Weights of a small GPT-style language model, trained from scratch on English Wikipedia.
Size: 13 layers, width 576, 6 heads of 96, MLP 2304 squared ReLU, vocabulary 8192, 55.9M parameters.
Each number is 50 + 15 x the weight over its row's rms, rounded and kept within 0 to 99. Layers, rows and columns count from 0. The size before them is the row's rms in percent of the matrix's.

# down: layer 6 MLP down (transposed), 2304x576, rms 0.0355, rows 2260-2303, columns 0-63
# up: layer 6 MLP up, 2304x576, rms 0.0409, rows 2261-2303, columns 0-63
down2260 097:55 62 22 54 73 66 48 20 74 45 26 42 58 37 43 49 69 31 53 69 63 42 82 38 67 44 38 42 51 56 66 48 67 41 48 50 58 66 25 65 32 41 44 28 47 41 52 39 39 49 46 57 59 62 66 55 19 50 67 50 62 36 57 50
up2261 106:40 66 44 79 42 49 41 30 40 55 35 11 43 54 87 66 49 54 12 37 51 24 84 51 73 35 49 49 36 42 14 50 69 54 58 55 37 57 48 68 45 68 43 77 55 36 45 46 53 31 55 75 50 53 54 19 35 35 51 35 53 62 42 30
down2261 103:69 50 68 39 37 59 45 41 49 99 52 53 38 31 45 33 38 43 66 72 58 45 63 64 57 53 47 44 70 83 19 26 38 62 29 55 44 26 73 49 66 54 36 46 55 55 41 54 69 77 41 29 74 30 48 55 47 60 60 41 51 39 44 79
up2262 113:62 37 00 52 60 33 46 43 47 42 55 55 76 34 62 40 54 56 44 56 46 46 47 69 63 38 36 68 54 49 26 55 49 64 32 65 58 20 65 38 34 90 44 47 13 80 52 70 57 49 54 61 83 26 42 48 03 65 29 40 46 45 75 54
down2262 100:23 86 92 49 42 58 44 65 51 66 40 37 27 53 52 42 63 21 53 35 67 45 34 41 48 49 49 44 52 27 70 56 47 33 61 45 41 63 59 63 53 30 34 43 73 27 39 21 36 35 57 33 34 61 50 75 72 41 56 66 71 43 36 23
up2263 102:34 76 28 60 62 44 56 90 57 54 54 52 62 51 57 35 43 53 53 52 46 73 44 36 50 54 67 45 56 48 35 56 75 55 45 45 88 41 38 42 42 52 66 73 35 50 40 45 39 28 51 53 41 49 48 43 18 44 53 67 55 17 81 63
down2263 099:68 53 84 51 69 65 83 33 46 38 61 08 56 21 41 45 48 54 58 61 40 57 46 29 63 52 45 19 88 84 74 54 55 44 62 31 60 35 26 36 37 36 39 69 34 48 44 44 36 49 37 50 48 33 51 32 35 62 52 51 50 65 51 56
up2264 100:55 60 50 32 41 47 61 50 34 92 38 75 42 71 43 38 33 75 48 68 32 53 33 35 45 51 55 18 49 27 39 47 71 68 47 50 45 37 44 53 43 75 69 45 63 68 60 64 42 20 74 36 36 28 57 62 75 66 42 67 79 34 34 46
down2264 103:46 36 44 57 54 58 77 65 28 53 59 53 19 43 39 43 57 58 59 68 47 24 44 35 51 47 39 59 54 53 58 50 42 55 38 60 71 29 45 62 51 19 68 40 45 55 64 47 53 32 49 59 52 59 50 54 43 42 62 35 61 62 78 71
up2265 089:31 68 56 35 19 62 51 76 41 60 49 52 51 76 26 18 58 59 57 86 71 33 62 45 44 50 43 59 30 80 63 24 54 30 47 56 48 52 47 82 64 67 72 42 45 58 54 52 44 35 73 54 50 61 51 55 59 21 51 51 44 30 46 57
down2265 088:19 59 49 38 53 50 50 72 43 58 70 73 39 47 50 45 56 36 54 73 41 53 56 55 61 30 66 65 33 63 65 23 62 38 24 48 49 56 19 62 51 57 61 35 40 63 64 53 54 37 58 41 41 75 48 39 57 75 37 38 71 43 56 27
up2266 105:29 40 63 51 50 53 55 45 59 24 61 68 48 61 65 57 41 25 47 38 38 19 33 40 46 60 52 66 65 24 59 56 62 55 62 38 42 43 57 62 57 19 51 36 52 47 62 48 55 36 49 81 58 42 44 30 56 58 81 60 69 52 41 52
down2266 106:78 38 29 44 54 45 50 39 47 68 52 66 31 38 54 59 54 59 45 44 54 60 38 53 59 63 35 60 50 35 55 71 49 78 32 36 56 66 43 48 47 44 33 64 25 64 51 36 32 70 41 74 61 51 46 36 43 45 34 38 54 83 42 25
up2267 100:36 45 08 34 39 63 70 52 47 63 56 60 61 76 57 95 62 47 25 62 26 25 65 50 47 34 32 55 45 36 40 58 51 67 62 56 35 21 59 57 60 70 44 63 72 65 39 72 38 48 90 59 51 24 64 63 54 67 42 39 55 49 60 42
down2267 098:42 73 34 49 51 56 58 13 52 57 60 70 38 71 39 67 52 57 31 57 52 66 41 50 51 56 42 73 49 60 51 61 55 42 63 33 41 67 53 38 36 54 34 50 45 53 44 22 36 59 28 66 62 46 69 35 58 44 45 45 56 64 72 77
up2268 101:43 53 58 40 61 61 87 71 44 74 55 53 55 34 30 71 51 58 36 45 43 53 43 35 46 46 25 58 52 52 63 66 41 44 21 71 59 66 47 22 44 45 44 41 55 40 71 46 41 40 47 33 64 55 62 58 53 13 42 59 55 59 60 68
down2268 103:46 61 85 67 67 25 65 49 55 49 50 39 46 45 43 42 67 61 48 36 48 40 35 36 68 42 53 43 57 45 58 96 48 55 50 42 19 46 48 83 48 68 47 14 57 65 73 64 57 31 41 40 35 48 30 48 50 57 79 43 67 47 60 72
up2269 087:55 50 48 37 41 65 77 84 65 48 70 54 52 47 42 54 40 32 38 60 37 53 52 72 65 07 70 51 62 47 59 53 59 46 40 47 69 54 67 55 36 86 64 26 51 61 72 46 53 45 52 42 53 44 42 64 65 44 64 46 50 12 36 42
down2269 081:29 63 49 34 60 39 43 26 45 89 47 43 41 41 81 44 56 50 56 57 47 54 77 56 59 41 59 75 33 42 62 37 53 50 55 66 36 32 57 75 53 64 47 26 42 46 49 51 63 39 57 58 41 66 35 61 49 71 51 44 54 32 54 48
up2270 106:16 63 62 44 49 62 25 41 53 34 64 68 38 49 51 65 49 57 35 59 46 15 56 51 71 62 50 76 32 68 45 54 64 53 26 47 55 50 51 37 48 44 58 51 50 44 51 72 88 54 46 64 65 33 34 38 46 63 49 51 36 41 70 43
down2270 105:32 62 72 33 58 54 54 44 65 53 26 28 62 59 52 36 76 38 60 51 33 51 68 65 46 46 68 27 47 38 80 83 51 61 70 41 29 57 66 45 55 83 27 79 44 42 36 59 55 38 52 43 47 26 53 59 58 60 15 43 68 21 56 40
up2271 104:30 32 49 26 46 41 57 72 40 65 56 54 41 47 52 31 25 69 31 61 46 35 40 64 53 44 34 31 36 99 56 36 70 63 63 73 57 54 76 58 34 84 57 71 55 47 45 37 53 29 34 45 36 32 44 30 29 34 35 38 59 52 42 69
down2271 102:72 58 28 64 38 46 39 33 67 64 37 45 54 28 43 48 17 39 48 46 31 53 34 87 35 46 48 66 51 58 41 49 43 74 97 42 43 27 67 56 42 47 26 33 62 82 56 40 44 32 52 60 22 56 33 80 55 49 68 47 67 37 52 53
up2272 105:13 43 59 49 38 63 56 37 36 35 72 62 64 42 56 75 48 22 37 45 49 28 41 55 50 62 46 44 66 38 65 50 49 57 36 64 39 62 53 29 25 37 26 18 76 71 61 45 74 41 58 74 63 51 42 42 49 38 49 38 48 31 76 47
down2272 104:61 48 76 49 62 46 58 67 39 39 27 65 44 53 34 64 38 53 65 41 68 53 29 48 42 58 55 43 46 27 62 42 24 61 55 48 59 46 43 65 85 28 65 59 66 50 54 61 65 40 22 73 51 82 55 30 59 56 61 58 17 37 43 40
up2273 097:37 75 67 54 31 56 40 55 35 26 64 55 38 25 31 61 48 33 47 48 59 59 38 23 54 55 51 54 53 56 57 62 61 49 55 44 57 60 40 65 39 25 47 52 43 54 66 64 63 20 61 59 50 29 19 44 86 39 31 35 35 48 41 53
down2273 100:71 52 77 38 61 24 73 46 58 48 58 59 49 48 54 41 40 43 65 35 38 25 52 39 37 42 46 43 64 58 86 42 69 63 61 50 35 51 34 58 33 43 54 28 41 53 49 54 80 64 26 31 29 54 47 74 62 59 37 19 49 68 39 33
up2274 099:48 71 65 25 70 45 57 48 47 33 45 50 40 64 45 43 53 43 57 68 33 25 36 24 32 48 27 77 46 59 38 47 72 30 45 25 68 38 61 46 07 26 55 59 50 37 55 75 52 29 44 66 42 42 47 52 73 61 57 57 59 65 63 33
down2274 100:49 25 26 60 48 40 19 49 61 42 56 33 47 56 22 71 59 40 72 63 42 34 40 63 26 76 50 62 64 28 72 45 73 38 34 59 31 72 57 48 43 76 52 38 84 30 27 50 41 28 37 23 44 53 62 59 46 51 34 00 51 62 51 44
up2275 101:10 50 66 56 37 36 39 75 11 33 60 54 47 54 72 59 45 32 42 38 48 43 57 46 64 46 41 53 46 52 41 47 76 50 30 65 57 52 60 50 47 27 48 32 58 71 53 58 83 60 44 44 52 55 44 56 34 30 52 65 37 47 42 41
down2275 093:43 32 32 48 58 37 44 61 35 53 40 18 67 63 49 44 65 71 38 47 25 64 68 44 61 29 26 47 59 06 33 41 40 46 65 60 42 51 68 26 53 46 76 62 47 75 76 31 44 56 21 62 29 41 76 56 41 60 52 42 35 52 61 45
up2276 097:56 52 40 44 83 38 06 79 51 59 54 61 38 53 35 66 30 56 11 57 32 22 39 41 52 44 46 43 69 26 46 34 44 51 57 45 42 39 56 48 42 41 71 51 80 62 21 49 30 38 48 69 50 56 56 37 58 85 57 44 60 58 59 50
down2276 097:35 27 18 59 68 42 43 70 53 55 55 40 49 32 18 46 67 65 75 46 64 68 38 59 59 42 43 43 56 40 48 36 38 51 54 52 45 44 23 60 89 60 60 36 44 18 38 43 47 53 50 58 27 37 64 62 60 74 33 53 70 20 41 63
up2277 104:40 64 39 28 30 54 73 53 68 41 41 25 45 55 39 68 37 70 50 39 49 36 61 46 86 66 40 55 51 58 61 27 65 26 60 70 48 71 63 49 28 39 33 50 31 60 44 56 40 55 69 59 58 53 25 28 65 57 59 18 64 32 70 39
down2277 111:57 65 60 69 68 88 82 54 34 31 50 50 42 70 48 51 46 76 50 52 49 43 51 51 52 78 39 31 55 43 52 58 47 49 84 61 38 28 25 64 70 46 34 29 68 67 57 55 51 61 72 46 46 52 43 44 62 34 65 45 79 68 44 43
up2278 099:41 50 36 49 61 73 39 64 37 48 46 48 71 56 70 51 33 12 59 42 36 35 14 45 43 59 62 57 73 48 22 54 33 27 64 20 61 59 67 31 72 50 66 44 71 47 70 64 93 70 56 39 25 57 36 60 50 51 33 61 48 93 61 53
down2278 103:42 62 41 67 78 40 49 65 49 60 42 61 46 45 29 80 40 43 61 50 56 27 47 37 57 60 70 18 55 40 70 51 48 49 75 42 45 21 48 77 43 55 55 59 66 47 45 36 73 36 59 67 47 35 59 63 29 76 71 57 44 63 49 58
up2279 102:60 69 48 25 52 37 82 66 57 61 66 33 97 78 57 55 49 41 60 46 43 44 51 53 53 69 05 62 51 79 22 28 55 47 24 38 56 65 60 69 36 45 45 61 44 49 62 82 49 54 56 54 48 63 44 40 31 80 50 52 51 33 50 40
down2279 099:34 41 59 52 55 42 52 29 54 44 50 62 22 33 50 50 67 41 47 66 65 57 63 55 51 41 39 90 46 48 47 56 63 38 47 82 42 42 41 50 85 34 59 45 37 57 55 55 54 68 37 68 28 68 33 49 67 39 37 52 55 53 74 67
up2280 093:28 65 52 62 42 47 32 59 54 50 61 54 44 48 69 50 70 59 51 55 61 69 49 61 45 46 37 43 63 60 58 53 49 30 39 57 38 41 42 31 25 80 52 71 54 46 36 75 38 49 64 41 52 20 40 51 43 27 53 41 68 48 30 51
down2280 092:72 58 46 49 25 52 49 41 23 49 39 63 39 41 55 51 46 41 55 53 36 65 48 68 40 59 37 56 76 82 27 45 45 60 52 38 29 53 44 67 27 48 57 82 49 52 43 52 38 22 43 47 58 36 63 57 48 57 46 39 44 51 33 52
up2281 118:53 35 28 64 58 31 62 31 59 50 56 65 55 50 59 67 46 61 17 66 23 44 52 44 63 60 56 28 56 50 43 40 55 56 05 43 51 33 57 71 60 61 49 77 39 56 58 43 38 44 61 59 75 41 29 49 40 71 42 24 50 53 60 48
down2281 115:32 54 33 64 41 44 44 51 56 77 82 66 56 44 62 64 40 64 37 39 16 43 54 44 32 65 38 57 69 23 59 27 28 26 59 50 48 39 42 56 46 39 73 58 37 65 34 18 19 49 35 63 55 33 45 48 63 34 46 74 58 45 46 60
up2282 097:54 41 49 60 39 74 32 46 53 51 59 33 37 56 23 59 55 50 57 44 84 58 55 39 53 39 26 34 42 35 62 30 53 56 40 55 46 33 38 58 40 46 43 46 47 53 35 35 67 55 61 60 46 52 53 58 29 32 00 26 52 31 52 36
down2282 097:51 54 47 53 51 47 06 54 51 41 48 40 55 28 42 37 49 31 57 40 30 41 65 63 66 67 26 41 71 49 51 31 29 67 32 49 45 31 53 52 67 36 63 46 53 58 51 38 35 47 38 56 57 36 42 69 23 80 34 35 74 60 51 20
up2283 091:22 44 38 47 30 58 72 41 53 31 89 50 63 48 58 40 37 58 67 56 52 14 32 52 49 47 49 51 58 88 64 51 69 47 54 41 48 29 55 39 28 71 21 15 54 65 67 13 40 30 41 55 63 59 60 59 30 31 49 15 80 53 73 46
down2283 090:34 33 75 33 52 31 51 60 60 51 58 38 30 63 71 62 58 80 54 59 28 44 72 35 71 30 69 46 52 36 46 72 45 55 49 57 30 71 06 47 57 49 53 63 68 54 69 32 39 39 50 77 26 69 85 60 65 44 28 41 51 54 37 42
up2284 101:52 72 59 43 52 65 49 67 41 45 73 36 59 64 48 46 50 32 30 54 38 45 47 53 55 29 38 50 35 78 44 34 67 40 44 60 41 57 60 31 49 59 34 43 57 41 44 59 74 68 55 56 43 60 24 20 40 48 51 54 80 50 47 29
down2284 105:64 32 54 23 55 71 62 33 48 68 55 51 64 53 41 68 37 59 48 66 32 47 52 49 33 68 92 51 49 88 76 29 46 57 60 54 47 35 47 60 66 43 38 45 59 43 59 47 12 49 31 17 46 35 41 32 29 28 74 48 43 52 35 59
up2285 104:50 61 44 22 65 62 46 54 21 48 54 57 51 42 41 35 63 52 52 57 64 68 64 43 40 44 44 60 55 51 59 30 47 40 41 51 41 38 41 46 66 36 39 57 29 49 51 67 66 56 62 62 45 61 68 62 68 33 62 34 67 47 54 46
down2285 106:59 61 59 67 29 65 52 45 19 71 53 38 63 44 60 13 43 77 62 40 34 64 57 34 28 47 80 66 61 43 55 41 64 52 48 49 63 59 37 30 56 68 56 49 46 49 56 58 61 44 65 30 42 48 40 69 59 51 50 46 41 32 70 62
up2286 100:59 45 34 32 64 56 48 86 47 43 66 50 89 38 63 63 32 31 50 59 56 37 52 45 85 38 41 31 47 49 54 59 42 66 56 74 35 59 52 20 51 53 50 58 59 34 49 47 51 54 51 56 59 55 13 47 37 42 51 62 46 60 30 39
down2286 103:37 62 76 54 68 42 38 39 52 61 57 68 75 44 53 49 37 24 52 59 42 32 47 25 36 74 58 70 39 46 65 75 53 64 65 62 46 60 50 60 48 61 36 43 68 49 43 47 69 49 64 58 55 54 34 69 44 45 37 36 58 73 52 60
up2287 103:42 45 53 36 40 43 58 34 31 79 40 37 45 67 82 71 51 54 60 30 76 53 41 51 64 32 23 39 40 77 48 54 49 36 44 47 38 47 59 51 34 62 36 46 60 59 77 63 60 42 64 61 59 46 28 27 26 39 50 47 61 59 64 49
down2287 103:53 48 58 35 51 39 50 38 25 30 58 75 49 29 78 33 09 45 49 47 54 37 06 55 59 48 48 62 22 73 34 65 40 56 72 29 60 60 36 36 59 59 60 52 58 56 61 56 55 51 49 53 71 67 28 19 32 49 40 45 23 39 75 44
up2288 097:30 50 23 51 57 49 43 69 63 38 53 46 53 55 76 61 75 27 51 69 48 41 51 42 71 69 41 43 69 62 34 66 55 42 72 48 58 50 72 42 70 34 36 61 44 72 51 29 47 50 78 74 39 43 57 56 48 45 68 45 61 47 52 44
down2288 096:04 60 50 61 52 30 65 47 89 61 60 70 63 29 61 54 49 27 54 60 58 70 56 46 42 49 59 14 63 63 40 91 54 39 82 60 45 58 19 35 48 52 19 70 37 43 76 65 99 80 55 37 59 44 66 51 48 46 63 47 44 46 55 60
up2289 104:49 36 41 36 56 41 34 34 45 62 47 11 46 70 66 62 71 60 43 71 30 40 57 56 43 55 30 37 46 54 52 21 42 62 39 56 54 44 64 49 64 48 68 51 94 47 48 71 42 25 66 57 58 33 41 27 46 28 27 56 73 41 92 42
down2289 105:34 45 62 55 43 43 31 30 65 35 06 27 51 34 43 65 78 80 55 33 44 66 62 71 76 70 32 44 34 30 68 57 41 78 44 72 58 38 28 63 51 67 62 49 35 40 36 39 62 34 47 33 66 34 58 79 46 31 38 47 24 56 47 46
up2290 100:55 46 43 31 87 57 36 54 49 52 34 54 67 64 50 51 70 40 38 61 35 44 69 38 42 41 58 75 93 26 43 23 46 46 43 71 38 26 47 40 69 48 43 40 66 67 38 82 50 35 74 46 25 41 39 50 47 69 49 46 81 68 38 32
down2290 100:39 68 54 18 96 63 31 69 36 45 28 39 55 56 51 46 81 36 32 41 63 47 65 72 65 35 51 62 42 34 69 61 55 70 37 62 50 56 36 40 45 51 37 48 47 81 31 68 91 51 40 47 42 50 28 60 49 65 52 44 60 41 37 34
up2291 101:73 49 47 44 69 59 48 59 49 78 75 43 96 40 48 48 55 33 57 71 30 38 59 59 47 17 57 54 44 63 41 53 72 48 40 46 38 59 35 62 47 67 37 51 60 51 45 34 79 32 75 70 75 35 45 63 40 79 42 08 51 64 72 35
down2291 104:54 46 24 41 43 23 75 33 58 40 56 55 49 23 43 58 58 35 47 31 78 68 39 50 48 51 37 50 61 57 52 41 70 76 45 32 15 42 64 66 71 21 41 47 54 60 48 38 65 74 48 35 64 35 36 76 46 29 62 40 50 41 33 54
up2292 106:63 42 68 39 40 42 37 69 60 60 70 48 50 53 23 53 51 74 39 56 40 39 45 34 30 29 46 58 47 40 40 41 58 54 67 64 51 41 74 40 46 62 34 72 55 41 62 62 28 55 48 25 50 51 12 40 29 63 55 52 83 46 45 30
down2292 111:43 41 61 87 52 38 35 23 48 62 47 55 54 34 49 61 37 43 58 62 37 31 61 40 67 49 19 88 37 34 71 56 41 45 58 50 52 46 33 44 62 39 67 40 43 51 40 58 40 59 57 43 43 47 59 62 54 51 30 80 30 64 42 39
up2293 103:44 57 36 47 38 10 49 58 76 49 46 42 60 54 40 30 42 25 51 69 40 61 87 25 62 26 60 54 60 53 55 82 49 26 62 75 53 60 43 64 57 78 59 68 59 40 51 30 62 48 50 58 59 74 36 34 53 55 31 35 55 49 36 22
down2293 104:56 49 29 69 65 40 39 23 58 65 36 45 54 24 44 42 55 55 55 22 57 47 45 66 55 53 42 38 50 30 69 85 33 69 30 59 51 53 65 45 60 62 51 43 55 60 33 37 52 43 27 14 67 40 60 41 37 36 83 38 58 35 26 59
up2294 098:47 51 42 19 54 57 60 75 72 53 57 18 69 65 40 54 56 67 28 83 37 52 81 31 62 25 46 64 26 32 31 48 62 32 38 50 31 69 51 60 65 40 62 75 38 66 51 34 56 38 66 64 42 58 34 59 51 34 62 52 61 03 33 57
down2294 102:76 61 35 40 47 77 48 63 62 79 27 67 50 27 42 33 53 35 65 51 60 41 25 28 65 42 43 36 57 61 41 42 51 33 28 45 39 69 63 63 72 58 58 53 43 44 38 60 11 58 49 83 30 42 65 58 53 23 48 59 59 44 55 81
up2295 096:57 46 19 60 26 71 59 70 32 63 45 29 64 19 35 68 49 67 66 41 43 72 48 41 40 60 47 57 61 41 50 68 34 46 32 99 51 23 62 33 47 48 45 31 47 19 67 35 56 46 76 53 81 54 35 52 46 63 62 39 69 28 48 42
down2295 101:61 60 44 65 56 50 20 35 76 78 60 62 72 30 52 46 63 39 55 59 40 46 68 44 52 74 53 67 94 55 43 25 46 38 34 47 49 36 83 65 77 44 42 71 56 38 52 57 62 47 47 50 33 68 47 80 89 46 49 46 52 48 57 34
up2296 090:43 55 28 49 44 27 40 53 64 39 72 48 56 69 83 71 38 38 46 76 34 50 62 31 56 38 33 45 53 58 72 46 49 58 39 57 29 52 52 44 65 23 63 51 49 38 53 29 29 28 51 41 50 41 50 32 69 55 48 27 71 13 51 42
down2296 083:47 42 49 53 29 65 52 52 55 69 58 50 61 56 49 49 40 48 57 70 33 59 54 32 47 39 76 83 61 65 38 54 44 64 42 47 51 76 61 53 48 78 63 83 56 41 30 41 35 15 21 66 36 62 58 59 81 27 48 34 61 59 46 78
up2297 104:27 65 47 47 40 50 46 40 79 70 27 42 58 58 50 71 15 64 52 69 36 42 45 56 56 25 42 19 20 57 53 52 41 50 48 69 51 40 65 42 37 70 43 42 32 81 47 22 57 63 62 46 39 80 15 29 38 26 43 59 48 53 31 71
down2297 102:39 64 46 53 40 50 39 42 45 57 34 28 64 48 55 61 49 33 67 57 44 63 56 42 57 55 40 60 41 54 32 54 40 36 70 69 49 18 51 47 64 60 44 49 52 66 53 44 60 44 61 35 37 47 54 54 61 61 40 43 44 56 55 32
up2298 096:59 49 33 25 32 42 53 67 36 45 43 39 34 64 34 47 43 40 45 55 62 64 52 50 94 50 59 22 32 46 31 36 57 59 72 56 45 64 47 39 44 33 46 88 49 35 50 01 59 58 58 53 21 38 34 50 74 26 22 43 52 71 52 75
down2298 097:40 52 55 85 37 51 41 39 45 57 46 29 89 85 98 55 38 43 50 56 49 34 63 14 35 67 68 59 57 44 55 41 48 37 48 64 31 63 52 38 74 42 89 59 43 59 71 72 40 33 59 70 48 48 43 46 50 54 50 24 67 57 64 34
up2299 104:26 66 50 55 46 64 65 72 68 19 97 47 57 34 59 52 54 45 58 73 56 49 52 35 68 48 42 64 72 73 12 46 38 33 32 61 09 70 59 53 38 41 43 58 30 77 67 42 45 53 40 50 26 55 52 44 50 31 61 45 69 55 30 62
down2299 105:66 61 54 52 63 59 27 37 39 89 40 50 58 43 61 36 75 50 54 26 44 39 36 56 39 54 49 38 48 69 54 40 78 30 42 40 30 59 54 57 32 57 58 54 30 46 39 12 68 40 32 41 84 23 41 38 47 50 52 18 31 65 60 45
up2300 099:35 71 51 45 47 22 60 67 49 43 47 21 53 66 35 32 34 25 16 44 35 22 82 50 56 48 55 43 85 36 54 60 53 56 42 45 61 44 86 63 25 53 26 88 54 47 62 35 99 80 39 41 34 91 38 47 48 28 51 35 47 35 74 73
down2300 097:31 65 68 14 53 49 55 52 45 51 59 42 36 48 48 35 43 59 49 37 56 67 30 64 20 49 46 43 37 38 45 53 39 71 13 34 31 53 42 36 54 59 32 34 46 86 58 57 49 48 69 40 52 66 42 50 31 58 46 67 49 47 62 32
up2301 105:48 46 56 56 50 73 42 59 57 38 39 77 66 45 33 60 69 61 41 60 49 37 22 47 57 24 39 46 51 82 45 26 74 09 44 57 52 62 57 31 58 58 40 59 42 65 72 70 57 30 52 70 78 48 43 62 50 49 40 14 43 54 51 57
down2301 108:67 28 56 63 47 49 33 57 57 61 59 49 54 31 40 53 70 66 54 60 28 59 47 58 85 36 76 53 74 92 25 37 48 49 66 36 56 39 62 39 67 41 80 39 60 27 79 44 39 19 35 74 25 54 74 62 65 44 31 49 52 34 38 69
up2302 089:69 43 39 56 54 68 59 65 23 32 54 69 49 38 40 64 17 67 58 69 48 25 55 40 56 20 32 35 68 47 53 42 59 52 80 56 32 70 57 35 45 33 28 16 76 41 76 43 52 64 64 37 65 70 44 62 56 31 50 50 47 46 57 38
down2302 084:23 43 41 65 70 69 42 39 63 54 63 28 26 39 57 40 46 49 41 40 17 56 69 09 64 51 51 63 44 45 36 53 52 50 60 47 17 53 77 69 48 41 56 28 33 37 65 15 59 36 58 59 39 40 36 56 42 36 56 35 53 39 46 39
up2303 102:35 27 36 39 64 72 61 56 34 48 31 53 59 31 43 45 57 72 40 42 70 74 74 52 72 16 27 53 54 76 41 54 49 56 14 47 41 47 73 35 40 50 54 27 55 56 57 81 62 43 52 52 38 39 41 56 36 32 29 44 43 64 61 65
down2303 102:56 64 30 45 38 65 66 35 37 56 57 58 48 22 37 16 41 74 70 45 59 55 39 69 34 51 47 61 66 68 36 31 52 75 73 48 42 49 35 35 57 34 68 42 43 45 56 43 31 34 76 49 54 48 50 31 14 51 57 62 32 67 73 37